Part of a small language model's weights: 71.8M parameters.
Each number is 50 + 10 x the weight over its row's rms, rounded and kept within 0 to 99. Layers, rows and columns count from 0. The size before them is the row's rms in percent of the matrix's.

# layer 6 MLP up, 2048x512, rms 0.163, rows 184-192, columns 256-511
106:53 44 64 43 48 61 31 52 34 62 62 59 40 32 55 38 68 43 64 48 56 30 70 46 41 37 55 66 48 43 62 53 55 52 43 72 50 14 55 46 61 47 24 41 52 59 42 52 38 29 45 46 38 60 55 45 48 49 61 37 56 68 62 49 49 58 42 59 48 68 30 48 44 45 58 48 47 32 52 30 63 58 67 60 36 51 46 51 43 51 45 50 78 38 53 61 48 60 45 49 52 42 44 40 59 37 41 36 39 57 44 51 71 54 32 47 43 64 65 26 45 38 55 40 53 56 50 45 35 50 62 47 42 36 62 41 22 53 48 56 35 57 46 39 30 43 59 60 48 55 42 65 61 30 55 45 57 62 84 49 61 55 53 59 50 56 58 33 49 59 27 52 56 50 48 33 56 46 48 57 61 53 58 47 37 45 60 51 40 34 47 45 53 43 47 55 69 51 51 48 51 47 52 52 49 43 46 43 51 28 66 49 58 52 22 56 55 41 61 55 57 45 76 44 45 58 43 57 42 51 54 46 53 41 55 58 55 34 45 54 54 45 40 53 60 49 41 53 60 44 47 52 33 42 63 40
102:36 36 52 57 53 66 57 51 53 52 64 53 58 43 56 51 53 42 59 61 45 36 44 36 37 67 48 54 49 59 55 58 44 46 54 59 57 48 37 56 36 42 65 28 42 51 45 40 50 34 44 49 29 48 51 63 50 47 53 51 38 43 47 55 45 36 60 39 47 56 44 50 62 50 32 43 51 67 64 51 44 29 52 48 61 53 47 62 59 51 59 46 53 51 43 51 81 47 52 55 54 49 46 50 65 35 43 38 44 50 53 47 42 61 62 48 71 44 49 45 50 48 74 48 62 66 44 53 38 77 54 53 61 67 33 46 39 78 58 54 39 49 43 55 45 44 55 50 59 57 55 54 39 66 51 49 51 42 65 44 62 44 24 48 49 50 67 46 37 42 50 44 51 46 50 41 68 57 48 55 52 41 63 53 46 40 32 43 60 49 45 73 65 47 43 35 38 62 34 40 55 48 53 53 31 67 56 50 52 37 57 52 58 47 56 36 37 42 44 37 40 39 53 44 45 56 55 54 54 43 53 68 27 52 39 62 50 64 42 79 44 50 61 50 34 50 45 64 56 37 55 20 40 29 49 46
112:73 36 42 65 60 44 49 61 72 41 30 64 59 58 58 45 46 54 64 53 51 38 42 54 52 41 58 53 46 59 53 50 46 50 54 42 45 52 52 62 46 57 55 51 67 55 56 61 54 51 46 61 58 40 51 52 58 42 52 55 54 63 46 63 56 48 59 51 41 37 38 48 23 60 40 44 43 56 51 63 34 38 60 48 55 42 46 51 44 58 63 41 33 52 37 30 37 58 52 46 69 74 52 49 56 53 43 42 61 44 71 21 48 41 59 42 61 60 37 45 61 50 60 52 54 38 55 66 50 63 40 52 52 59 57 51 57 45 56 66 50 56 29 51 45 26 35 45 32 42 43 46 32 41 50 39 22 42 59 60 42 42 46 55 50 48 52 45 25 59 60 42 46 29 35 62 45 68 54 64 43 56 58 59 42 48 48 61 50 40 55 43 58 45 46 55 42 64 27 68 47 51 44 43 44 42 40 56 49 68 51 46 49 55 59 36 47 60 28 42 42 33 55 53 48 55 37 54 46 71 48 45 52 47 40 35 48 46 47 61 47 57 51 39 50 58 48 52 64 44 53 49 50 61 31 47
090:41 45 49 55 48 69 49 67 48 63 63 47 50 66 45 47 44 48 48 43 53 50 41 65 51 45 54 31 50 48 46 43 47 51 37 61 49 51 42 60 49 43 60 53 57 50 47 36 54 51 62 55 57 51 59 35 45 35 52 36 59 57 47 28 31 50 48 50 42 31 32 36 51 39 50 43 49 52 55 35 42 43 49 63 48 52 40 38 45 67 56 35 43 54 59 50 53 52 53 67 57 50 45 44 59 35 65 36 61 55 66 48 46 34 43 47 49 59 45 52 62 42 51 39 38 43 47 45 34 59 37 63 61 65 53 44 45 47 47 33 47 44 57 42 28 55 54 53 46 38 45 54 36 65 45 49 51 44 39 54 59 51 59 33 52 44 30 49 44 60 26 61 49 55 44 34 48 43 41 51 56 60 57 63 46 43 44 55 62 50 63 46 43 57 41 50 50 37 34 67 63 37 68 41 50 32 32 58 51 43 62 41 66 41 43 67 48 46 56 56 50 61 42 39 58 44 50 53 44 50 47 67 39 50 48 56 40 43 50 57 46 44 59 49 45 44 62 50 59 32 70 44 62 52 53 44
118:57 62 50 54 48 39 46 46 49 49 42 71 55 59 42 55 42 51 51 43 53 44 77 62 53 43 52 36 60 37 58 45 29 45 65 40 50 40 59 55 50 67 31 55 44 46 47 48 45 48 59 46 45 40 46 29 61 37 51 67 49 28 50 67 56 39 52 52 72 56 52 52 45 45 70 51 52 42 61 42 53 42 60 46 49 53 58 45 46 35 20 47 29 71 73 47 55 58 49 51 50 35 35 43 33 44 66 60 56 42 45 59 56 59 29 62 49 51 52 58 37 57 51 52 31 52 44 57 50 45 50 53 65 36 48 73 44 61 36 58 66 63 47 54 61 51 45 42 67 46 40 54 62 50 51 51 58 54 53 55 53 52 49 42 50 53 48 53 56 38 38 53 56 27 71 55 62 44 66 48 63 61 42 43 68 45 49 54 47 46 50 46 54 64 65 51 61 43 74 48 74 40 46 56 59 51 33 48 43 37 49 54 52 57 43 53 33 63 42 52 49 56 38 62 47 68 45 40 57 53 37 53 37 45 60 53 41 38 47 33 61 37 41 64 58 32 54 52 66 35 51 49 44 49 50 60
130:37 47 57 52 36 64 46 51 67 61 49 43 44 45 63 51 59 27 43 51 50 71 45 65 37 55 47 49 56 49 46 43 63 56 53 50 53 70 41 50 52 42 49 63 69 53 47 64 48 46 41 55 53 53 54 67 59 48 38 36 28 43 65 45 59 54 57 52 50 45 53 55 42 53 28 53 49 60 55 55 41 74 48 32 45 48 42 25 54 43 46 47 39 42 58 63 49 30 31 51 68 46 50 53 73 45 34 52 45 73 45 35 34 46 54 54 50 55 44 46 38 50 62 56 54 54 61 36 44 33 31 71 56 66 46 52 44 46 37 53 45 46 33 58 53 19 53 66 42 70 51 50 62 68 57 52 52 43 42 52 77 48 51 51 48 43 45 49 46 53 61 40 69 46 32 66 34 54 38 42 48 45 59 40 43 56 46 55 54 48 53 48 66 48 57 46 56 52 49 52 59 49 69 50 56 58 34 45 47 56 35 48 59 42 39 41 68 60 60 45 72 60 55 58 53 48 38 40 48 52 39 42 55 51 32 50 29 58 57 40 52 58 37 54 52 73 48 43 34 59 39 57 49 42 53 58
081:42 58 55 49 59 51 43 49 43 53 57 30 32 52 58 58 46 52 66 46 68 48 68 57 64 35 51 43 58 57 41 47 61 27 60 41 48 43 53 61 58 42 46 46 39 45 37 48 64 69 45 53 51 25 37 53 59 36 42 48 35 77 65 45 50 56 42 42 48 44 44 51 38 69 43 59 56 53 45 69 68 50 36 48 52 39 52 46 54 39 32 52 68 62 48 64 35 44 41 66 48 56 51 65 43 46 64 44 40 52 45 62 40 27 51 57 49 54 46 44 39 45 40 72 58 33 44 43 43 42 27 32 48 65 59 49 46 62 44 60 56 52 49 51 40 37 56 52 37 72 62 36 36 49 66 37 43 50 61 47 49 55 48 44 66 40 62 39 32 66 58 31 51 52 53 68 53 41 54 32 48 42 50 46 43 50 34 43 51 57 42 58 64 42 50 46 42 50 59 53 51 59 60 38 39 51 38 58 43 50 55 40 56 41 40 40 43 56 34 44 63 51 34 44 51 53 42 50 59 57 55 65 65 52 41 54 61 49 25 49 35 31 65 67 56 46 78 48 64 60 59 48 51 46 51 50
106:46 59 49 56 52 48 63 32 65 55 40 52 45 42 56 41 50 49 51 46 47 59 50 37 49 52 42 42 50 42 60 58 42 65 49 29 70 41 30 50 63 61 58 51 68 41 42 62 60 52 21 48 45 54 65 44 35 45 43 41 48 47 47 54 55 57 63 55 44 61 50 36 55 56 35 36 21 41 59 53 58 38 65 50 42 56 44 45 62 47 48 44 50 47 46 43 37 63 35 55 38 46 49 41 69 42 62 24 67 44 38 50 48 29 66 43 36 25 54 33 45 46 65 53 55 42 51 55 44 57 42 63 57 55 58 58 62 62 52 48 61 57 51 47 36 48 58 42 36 66 55 40 49 52 40 40 37 57 53 57 39 56 42 39 63 49 36 45 51 48 37 66 41 61 56 62 61 47 47 52 56 47 61 46 50 52 37 49 36 50 51 44 62 56 43 34 65 58 41 58 41 54 49 66 47 45 75 61 55 36 42 51 36 28 38 54 54 58 44 57 62 49 42 65 47 33 58 51 33 49 43 60 36 49 53 69 44 40 39 50 58 54 43 48 42 49 61 46 63 54 62 39 44 44 51 66
104:49 42 49 40 54 38 58 56 38 74 31 44 52 52 58 71 53 42 54 30 52 59 63 49 41 41 44 30 63 56 51 56 38 42 50 54 45 31 77 41 49 66 65 47 27 46 53 53 53 56 42 72 67 58 40 53 50 47 48 53 55 53 57 41 56 53 51 48 41 51 69 60 49 39 36 52 47 52 58 43 44 55 43 51 60 32 48 38 56 51 43 57 35 33 47 43 43 66 54 42 49 49 48 45 53 58 29 24 50 51 49 46 32 59 49 52 31 53 47 57 51 44 49 43 49 48 41 47 47 56 40 53 53 44 58 60 46 66 40 38 54 50 37 35 49 61 42 63 54 36 53 44 57 62 53 59 38 66 59 30 56 46 41 68 56 54 64 48 71 67 42 44 66 38 50 64 39 34 34 41 49 64 57 61 51 39 59 53 41 45 52 46 63 52 55 47 40 48 46 45 44 52 51 42 55 35 48 62 46 52 48 37 40 37 47 62 48 65 44 33 59 50 67 45 47 55 53 45 65 58 54 51 41 56 51 61 53 42 51 52 36 43 47 62 64 78 64 57 55 45 28 60 65 65 54 37
# layer 6 MLP down (transposed), 2048x512, rms 0.079, rows 184-192, columns 256-511
103:51 50 58 47 49 57 47 49 42 43 59 44 45 64 59 51 47 42 36 45 46 51 58 34 60 76 43 46 38 36 48 50 53 77 46 48 30 40 47 60 49 39 35 48 33 35 55 49 48 56 43 55 52 47 51 43 55 43 54 65 36 47 53 66 56 53 47 54 51 55 41 57 62 65 41 43 36 34 33 45 49 56 61 69 42 58 52 63 42 45 48 54 44 57 61 27 49 32 40 48 40 69 64 52 49 56 49 62 48 34 51 32 55 44 62 47 49 53 36 57 30 70 52 49 56 61 48 63 43 44 64 58 52 50 48 52 37 33 35 49 58 56 54 47 59 55 24 41 54 50 54 48 54 59 70 58 49 42 64 40 64 52 35 55 67 50 46 46 50 60 51 27 43 43 47 36 56 41 33 60 56 45 41 55 33 52 51 54 38 43 37 46 48 49 40 45 61 37 47 50 39 42 28 60 54 61 49 46 57 47 49 33 49 36 35 70 69 38 63 58 54 24 40 47 60 47 66 42 70 55 66 52 46 58 49 55 55 39 52 42 57 48 58 69 45 57 50 37 43 39 74 57 57 70 58 54
101:54 48 61 50 41 47 39 63 51 63 51 54 50 60 47 39 57 51 52 50 49 63 26 46 50 55 51 36 48 62 71 46 58 48 62 62 47 52 46 49 62 40 45 35 43 52 62 44 40 56 57 58 57 46 26 51 60 53 57 51 59 45 50 54 52 59 25 59 56 42 65 48 43 38 51 48 38 61 56 51 36 65 39 54 51 71 56 47 33 48 40 57 37 45 50 65 31 52 48 68 51 23 49 29 45 55 49 58 16 43 61 70 48 50 71 57 39 67 48 50 53 55 57 63 48 42 58 74 35 50 31 55 39 52 27 54 49 53 70 68 39 43 48 49 42 46 50 31 37 53 48 39 67 63 54 37 50 58 35 49 44 63 59 48 49 39 46 53 23 42 43 32 52 55 65 49 50 61 55 75 46 36 47 53 44 45 45 45 53 39 50 42 34 38 64 48 30 61 50 41 44 44 47 61 45 58 54 55 63 39 56 71 58 61 52 52 41 43 59 58 52 45 45 39 51 46 44 49 41 64 54 35 59 56 55 37 60 47 60 59 46 35 56 39 59 36 48 36 57 55 56 41 48 66 51 44
110:43 60 54 42 28 39 54 47 47 50 36 65 56 49 61 47 49 45 44 39 43 63 51 46 49 56 55 46 47 54 70 36 50 51 46 26 44 36 51 49 59 53 49 65 40 49 73 63 57 47 39 53 28 52 48 51 58 49 74 41 60 33 60 56 77 57 65 39 49 39 56 58 49 39 61 43 26 52 55 36 47 49 45 67 33 54 53 58 41 39 43 63 43 54 53 40 55 41 49 63 55 45 37 59 44 50 56 49 52 47 33 65 27 54 37 55 56 49 40 34 34 55 44 55 55 63 41 55 56 36 37 44 51 45 58 44 48 48 51 41 42 54 40 61 52 43 32 46 55 47 60 50 45 58 57 44 48 76 43 37 58 38 54 45 52 70 48 61 47 57 56 46 46 57 51 65 42 61 50 39 61 55 58 39 58 36 46 37 63 74 61 72 44 51 43 46 43 30 71 59 35 58 62 59 73 49 46 60 27 37 55 57 50 56 51 56 34 49 58 48 49 56 43 43 29 44 57 51 56 62 50 69 52 53 65 44 64 65 54 51 60 31 33 56 61 53 42 51 46 48 37 38 50 29 56 48
095:50 58 63 55 42 55 56 52 54 58 54 44 71 61 51 50 43 31 43 58 30 47 47 45 74 30 49 58 43 53 43 50 47 60 38 47 39 50 36 45 39 46 76 47 49 60 49 47 40 40 50 57 55 31 64 54 34 46 49 21 42 61 47 58 59 58 59 52 41 57 48 25 51 36 45 44 51 45 50 18 62 17 40 36 60 48 43 48 63 53 73 41 42 43 59 50 34 52 56 43 57 55 57 56 60 39 53 40 39 39 47 65 49 35 50 50 46 55 61 46 39 39 56 61 67 69 55 57 49 57 61 49 25 59 41 58 59 33 68 40 52 31 60 52 41 36 50 46 45 34 44 37 58 50 54 46 49 27 45 42 48 55 40 56 42 69 36 44 45 54 55 50 53 40 59 56 48 57 51 77 57 56 47 54 58 49 30 48 32 61 58 75 54 60 45 45 66 63 43 46 55 51 46 54 50 44 47 29 38 53 40 57 32 28 54 41 43 42 54 34 43 51 48 55 50 82 46 39 53 63 68 59 59 49 51 74 58 46 52 49 58 55 56 42 62 53 69 44 49 34 73 55 48 61 50 49
115:55 28 49 64 40 54 56 53 48 39 47 46 45 50 41 48 56 52 63 48 51 59 50 61 47 50 55 73 43 62 56 34 55 58 61 59 52 38 52 61 40 49 53 43 46 58 45 62 58 63 45 69 42 42 56 49 66 50 59 68 42 42 57 43 45 53 48 51 42 43 52 57 59 49 49 50 45 39 39 65 52 51 48 33 28 69 50 43 58 52 63 42 47 46 54 52 57 48 53 42 35 43 53 61 46 57 42 48 23 63 48 52 41 38 46 63 58 58 35 46 49 30 74 58 63 52 64 43 65 59 46 55 56 46 61 61 45 56 58 59 55 54 47 54 54 53 58 60 39 56 52 43 27 38 46 37 55 48 49 43 47 60 46 66 59 44 67 52 45 59 34 40 42 46 51 45 68 52 44 49 46 64 45 36 38 49 36 46 68 59 52 32 59 52 53 68 47 45 44 71 46 58 40 56 72 37 41 54 71 37 53 52 50 42 61 51 59 55 55 54 47 58 42 47 48 43 55 49 79 34 60 55 45 34 58 44 60 46 30 49 54 39 52 49 69 65 42 38 43 58 35 49 44 57 54 48
120:35 59 30 63 39 42 44 36 52 79 59 50 46 51 45 76 57 45 52 46 55 51 47 57 40 40 49 53 49 60 55 50 53 49 44 49 52 56 42 52 54 52 55 52 54 30 54 53 47 43 52 27 66 49 45 48 32 44 41 66 57 59 46 51 35 42 64 47 17 56 61 37 46 52 37 61 54 29 47 42 56 58 44 45 40 62 33 52 57 56 38 58 38 54 39 59 42 51 67 61 73 31 44 48 52 74 44 53 83 55 58 56 52 48 43 60 57 48 46 46 35 70 59 61 34 52 38 42 50 41 50 45 40 62 37 56 41 44 40 56 50 48 63 58 47 56 45 75 37 56 51 22 66 59 53 50 65 59 45 55 53 72 53 59 34 44 53 62 47 65 47 34 54 38 53 55 45 56 61 47 42 41 45 40 48 46 45 60 40 38 65 52 42 51 44 53 42 55 58 48 52 55 53 54 47 52 52 68 46 43 61 52 53 49 41 81 46 38 32 38 37 37 48 42 55 34 60 49 41 46 60 71 55 55 46 68 56 51 60 37 55 60 47 40 56 60 46 53 52 50 44 63 44 43 47 43
080:48 49 49 48 60 53 57 54 31 53 57 43 35 60 52 70 50 45 50 65 40 53 41 52 56 46 42 61 63 52 63 47 59 44 69 39 34 52 60 32 36 55 35 56 51 46 47 51 54 53 48 44 38 46 57 31 57 29 62 55 39 71 39 58 47 39 48 40 27 58 63 42 39 60 50 59 46 32 38 61 64 38 58 58 54 42 53 41 42 52 38 73 50 54 42 64 56 56 53 46 52 38 35 62 57 50 50 50 76 44 28 64 52 41 43 43 37 51 53 56 63 64 47 52 60 42 60 51 59 58 44 54 58 60 69 55 47 54 53 38 57 52 39 57 67 45 46 37 44 41 44 39 39 54 49 31 43 57 55 51 67 59 53 41 55 51 55 39 59 44 50 58 31 47 57 69 53 50 42 51 49 50 53 54 36 45 38 47 53 62 59 47 65 47 53 39 41 63 51 59 47 54 45 45 61 42 57 32 45 49 44 34 48 37 40 59 48 52 54 35 79 51 39 45 42 41 33 40 58 48 51 48 49 51 37 69 61 46 42 55 51 23 36 54 52 47 66 57 49 63 57 48 50 58 36 45
105:33 59 39 48 62 51 59 54 58 40 52 42 51 38 48 53 49 51 36 54 45 52 35 61 47 46 41 38 34 41 47 45 51 50 44 38 54 27 44 39 49 49 39 50 72 39 52 62 49 41 48 49 29 61 64 62 54 47 48 43 59 28 54 28 63 61 52 61 49 58 44 46 56 61 24 37 38 49 63 58 38 47 56 53 42 50 53 52 62 47 45 42 49 62 38 45 49 45 56 57 54 51 60 52 50 65 51 46 48 43 48 60 46 45 55 59 45 49 32 43 58 35 53 47 46 40 58 44 52 35 36 54 66 38 55 57 49 32 49 58 41 48 50 36 56 57 53 42 56 55 56 56 29 62 51 50 41 63 44 64 55 31 28 43 52 47 44 50 59 29 62 50 47 46 37 51 61 52 47 41 32 40 68 50 54 52 55 38 53 56 35 50 57 41 39 43 43 46 50 50 63 60 52 57 44 54 68 63 50 39 62 50 47 47 37 46 52 59 60 51 63 42 42 57 47 70 44 37 50 57 68 50 34 65 23 54 25 60 55 67 64 53 34 53 65 42 43 61 63 42 26 57 45 41 36 69
110:41 56 48 43 53 43 56 51 57 35 62 53 51 62 60 30 54 69 50 53 51 51 68 55 36 66 58 47 57 57 46 60 61 56 57 52 48 41 27 48 45 52 45 47 49 48 40 46 44 48 38 67 45 63 53 39 46 55 56 43 40 67 62 33 54 52 45 46 45 40 57 52 23 53 53 55 54 44 65 63 57 51 48 70 51 62 39 55 63 37 61 45 51 57 27 43 56 58 48 55 45 49 61 63 67 59 45 57 85 52 62 50 39 46 42 40 45 40 44 44 55 43 60 67 34 67 34 61 53 59 41 47 59 56 48 60 62 33 60 73 52 43 65 32 56 40 52 53 44 51 53 57 49 60 46 39 69 44 57 45 69 44 69 51 63 62 47 27 57 49 54 70 44 55 55 61 27 49 51 55 46 72 48 52 43 65 58 59 56 51 66 50 55 46 56 56 77 29 49 43 47 51 51 46 71 56 62 57 54 49 47 45 55 39 50 59 58 57 33 55 60 42 43 44 54 45 53 36 76 49 38 69 31 53 53 62 61 59 37 55 58 67 37 33 49 43 45 46 45 43 71 58 46 57 47 59
# layer 6 MLP gate, 2048x512, rms 0.156, rows 185-193, columns 256-511
101:36 29 35 57 42 56 51 54 43 49 68 46 41 43 63 53 54 51 43 51 48 52 58 43 28 47 51 73 64 50 66 46 39 45 52 65 36 33 52 52 34 52 55 53 42 66 50 53 35 38 55 51 35 48 41 50 52 53 46 35 59 40 49 67 48 31 48 67 62 54 44 50 69 46 59 44 55 55 68 54 50 47 50 43 46 73 29 59 56 42 34 58 47 52 46 50 75 48 54 47 38 47 42 48 36 57 61 56 58 38 43 48 55 52 58 44 54 42 47 62 60 49 63 55 43 58 40 42 35 50 37 27 47 59 42 51 51 58 36 53 32 39 61 38 51 44 38 55 56 46 69 29 59 55 42 62 53 60 52 63 59 49 32 47 50 41 54 68 41 48 53 50 58 54 53 67 59 45 67 38 48 64 52 42 51 32 55 31 71 56 29 55 60 50 43 33 40 59 42 50 49 43 57 54 47 43 51 60 44 50 72 53 50 64 58 49 57 52 48 42 46 39 51 48 65 56 58 66 47 39 44 53 41 51 60 57 41 48 58 67 39 49 47 44 67 54 49 37 48 52 63 41 52 54 52 66
112:29 39 42 35 33 45 35 32 58 56 44 62 44 66 56 38 52 52 44 44 46 51 31 53 49 59 49 41 50 47 43 31 56 47 62 49 33 53 50 37 41 52 52 61 60 53 41 64 49 46 37 46 67 72 46 45 61 37 62 50 35 28 37 60 55 35 66 39 29 68 41 70 56 52 63 49 36 44 61 46 48 47 47 48 48 33 58 59 51 32 46 53 62 48 38 40 49 58 52 56 56 56 41 34 50 42 39 63 51 66 37 50 38 48 51 49 56 50 44 32 43 54 59 38 49 34 59 55 57 53 31 50 45 41 49 44 41 50 46 59 39 46 46 67 49 54 42 61 49 48 65 47 54 59 53 51 31 38 44 42 58 53 31 66 46 47 65 56 49 64 56 54 31 62 74 57 41 56 65 40 52 54 39 51 65 60 40 59 56 46 49 37 63 50 51 39 60 50 66 52 42 57 43 44 51 46 61 42 50 48 57 31 35 35 49 44 62 38 32 61 48 70 42 43 45 60 45 49 53 42 54 58 40 47 70 60 38 62 46 60 53 51 44 65 52 50 44 50 44 39 42 38 47 63 45 52
093:61 50 37 41 29 43 41 51 46 61 53 46 35 46 57 63 57 55 68 45 55 46 41 54 50 67 40 51 60 52 40 58 37 54 55 46 32 57 55 36 37 43 41 50 55 64 57 54 63 59 64 56 51 48 48 44 59 39 47 61 46 40 57 49 65 52 42 40 45 49 44 58 57 40 66 43 50 48 38 68 49 66 61 44 53 63 45 45 46 44 47 40 43 48 47 58 48 40 43 44 46 58 59 48 41 59 46 54 54 39 60 47 52 61 61 48 53 36 54 42 52 36 66 44 51 38 67 35 43 52 45 49 68 64 47 34 55 62 51 71 61 61 39 56 48 55 44 50 68 50 46 45 44 41 57 37 47 54 68 67 53 58 45 48 48 44 69 50 56 54 62 62 38 44 47 42 58 51 47 58 56 46 26 45 52 55 72 54 45 11 56 47 44 54 51 32 57 52 55 49 43 50 36 62 48 62 51 53 67 26 34 54 50 66 52 32 57 44 49 59 57 40 71 62 61 40 55 40 54 39 43 42 77 62 56 46 68 52 46 48 43 62 48 64 58 33 42 52 51 63 53 41 71 50 71 61
116:75 42 66 51 48 62 59 57 31 51 70 47 42 54 38 54 45 39 53 46 50 52 44 58 52 59 51 39 43 60 49 56 33 47 56 56 51 40 63 54 60 40 77 29 54 54 46 47 41 58 54 63 36 56 59 49 49 52 45 64 53 55 58 30 29 52 52 53 57 37 49 59 53 50 33 19 51 72 51 49 67 76 39 35 46 52 40 42 55 41 47 41 68 52 32 49 55 44 44 50 64 56 41 52 40 56 67 58 53 42 58 33 69 50 72 56 49 42 40 65 51 51 44 43 50 34 57 65 38 48 44 42 52 60 41 42 38 61 61 48 32 43 60 41 33 54 65 39 40 39 60 56 51 65 65 37 61 45 47 34 44 48 47 51 52 50 49 58 51 51 58 62 40 53 64 55 41 27 31 50 49 25 67 44 45 35 40 57 42 52 45 55 48 38 53 42 44 43 46 40 48 50 65 53 52 30 65 52 43 48 58 47 47 77 56 46 55 51 53 43 57 47 54 32 52 48 65 60 55 49 45 65 56 30 49 41 48 47 53 64 29 63 53 43 45 45 59 55 36 56 53 43 54 61 56 38
125:57 41 45 42 55 64 41 53 55 48 56 36 55 65 47 37 41 40 57 42 45 53 34 50 49 56 64 40 28 50 49 41 49 49 75 48 32 49 58 50 52 55 55 51 49 64 49 49 41 43 36 53 65 50 43 62 28 52 62 43 54 52 63 33 53 69 55 51 55 52 58 42 41 30 46 39 46 51 50 45 34 43 54 57 48 38 57 58 56 34 51 43 55 46 69 45 55 43 61 41 50 48 53 47 57 60 42 42 58 70 50 58 46 36 47 35 51 61 33 47 54 59 52 40 39 53 50 47 57 47 65 43 69 53 32 54 52 45 52 72 48 51 53 50 44 53 49 58 48 63 52 46 47 46 53 55 82 58 61 60 48 60 39 23 46 54 46 52 46 60 57 50 60 63 28 67 41 39 55 49 57 56 59 34 50 69 40 57 61 47 49 63 37 32 63 60 48 47 60 75 66 60 42 42 48 48 31 47 71 49 39 71 37 36 43 57 47 65 44 56 60 42 43 45 63 59 41 53 52 49 24 31 49 64 41 63 27 39 53 32 48 62 28 54 54 67 57 48 51 56 32 68 60 42 56 63
080:34 53 42 49 55 46 44 21 61 52 52 38 43 46 58 59 60 66 39 63 35 54 61 58 46 51 43 54 60 46 61 35 64 42 44 61 60 33 49 43 56 57 58 41 47 46 29 51 37 52 44 46 41 45 61 40 44 44 45 57 51 40 40 52 38 49 55 50 48 51 48 64 36 63 47 48 49 63 55 57 60 62 45 41 28 50 46 66 54 53 73 41 59 42 45 56 58 44 37 40 60 65 48 52 38 50 73 44 57 41 51 47 57 41 59 53 53 47 66 49 52 60 53 46 40 61 50 44 57 54 40 58 44 55 66 43 55 47 60 48 48 61 48 39 73 37 44 47 32 41 72 52 33 66 48 47 49 65 71 43 34 45 38 34 50 48 39 45 40 46 56 53 45 36 42 40 47 44 51 55 55 43 46 50 43 60 64 44 61 45 36 54 36 64 42 44 66 54 42 64 53 48 52 31 42 56 59 40 50 41 51 51 32 13 61 62 53 64 39 75 68 46 56 45 51 44 37 54 56 40 41 46 74 63 51 56 64 49 58 55 54 57 61 49 32 41 54 37 54 57 47 53 61 38 46 46
107:41 68 55 49 44 47 29 51 39 25 38 52 48 53 55 64 53 46 62 43 59 53 39 53 62 32 34 46 39 41 60 59 53 63 49 40 42 53 61 62 45 50 59 65 54 52 57 54 51 48 51 54 56 64 64 51 39 29 34 49 52 45 44 52 41 49 63 56 47 69 61 54 61 53 59 43 37 58 54 46 29 55 52 38 50 47 52 55 42 59 55 54 36 51 64 59 36 49 78 55 44 49 62 60 54 54 58 64 52 49 49 42 39 49 66 47 57 48 47 59 59 37 55 34 45 45 38 40 45 50 58 56 39 35 49 43 59 41 61 57 53 45 36 47 47 32 47 54 59 52 53 41 48 46 43 30 49 67 52 51 58 47 48 31 45 53 42 57 66 60 36 54 61 55 51 34 64 44 61 54 50 55 47 48 35 44 43 52 54 57 57 56 49 45 45 33 67 55 48 46 66 60 38 59 55 54 66 37 45 27 66 45 51 51 68 75 65 45 58 53 44 36 41 51 47 50 45 41 57 40 38 35 35 52 40 26 60 38 49 41 53 51 46 41 35 46 45 46 32 54 64 63 48 46 40 54
107:20 36 32 49 50 38 32 51 58 53 49 45 63 67 48 49 39 37 41 33 41 71 42 44 44 45 58 45 51 45 51 51 39 51 44 53 31 36 51 39 48 56 54 53 40 49 45 61 33 51 52 56 48 57 31 48 49 54 50 62 37 51 62 41 33 52 42 41 46 55 56 45 57 34 52 57 45 65 48 38 54 46 55 42 66 46 45 38 51 33 28 42 45 44 39 43 45 44 51 54 56 45 59 51 88 48 28 46 42 61 56 47 45 59 58 68 39 52 49 45 43 52 63 45 44 52 49 44 54 78 39 41 60 34 50 59 53 55 40 74 58 52 40 48 32 43 51 59 59 44 48 58 48 58 41 53 39 49 44 50 51 40 45 47 54 51 56 64 48 46 60 47 38 37 47 48 50 39 38 37 38 54 78 61 46 50 41 55 38 49 47 47 63 37 64 44 48 37 56 46 67 51 35 40 68 62 57 55 32 48 46 55 62 54 42 58 51 56 45 44 57 46 56 50 50 38 54 49 42 50 38 44 45 50 57 50 52 55 35 63 47 46 51 58 62 47 46 40 42 45 27 67 67 49 49 33
081:41 65 36 63 52 63 36 39 47 68 45 52 61 54 69 50 45 35 49 43 53 38 55 63 50 34 47 52 61 48 47 58 46 36 45 58 50 37 57 39 54 59 39 67 51 50 33 53 60 47 51 31 54 65 48 42 52 47 56 62 34 73 56 50 42 27 51 53 37 59 48 48 47 45 45 52 51 54 37 48 42 52 52 47 54 55 52 46 47 40 49 29 62 72 66 58 29 51 41 65 66 53 53 51 39 56 55 71 45 50 38 45 43 52 49 65 50 61 63 43 53 58 49 46 58 40 55 47 33 41 41 46 63 50 46 41 55 75 51 59 44 56 62 57 43 51 58 64 57 45 45 56 48 37 53 49 56 47 66 54 61 52 57 47 63 36 61 45 62 53 54 67 63 53 44 34 53 49 56 46 47 62 43 34 47 34 37 66 59 55 36 74 43 55 74 54 46 58 57 52 46 44 62 60 44 53 45 37 53 42 41 46 52 40 39 51 53 48 51 45 41 46 58 52 65 48 49 43 59 55 26 56 58 41 36 58 58 40 70 61 55 50 39 41 51 62 57 50 39 68 54 54 44 40 45 36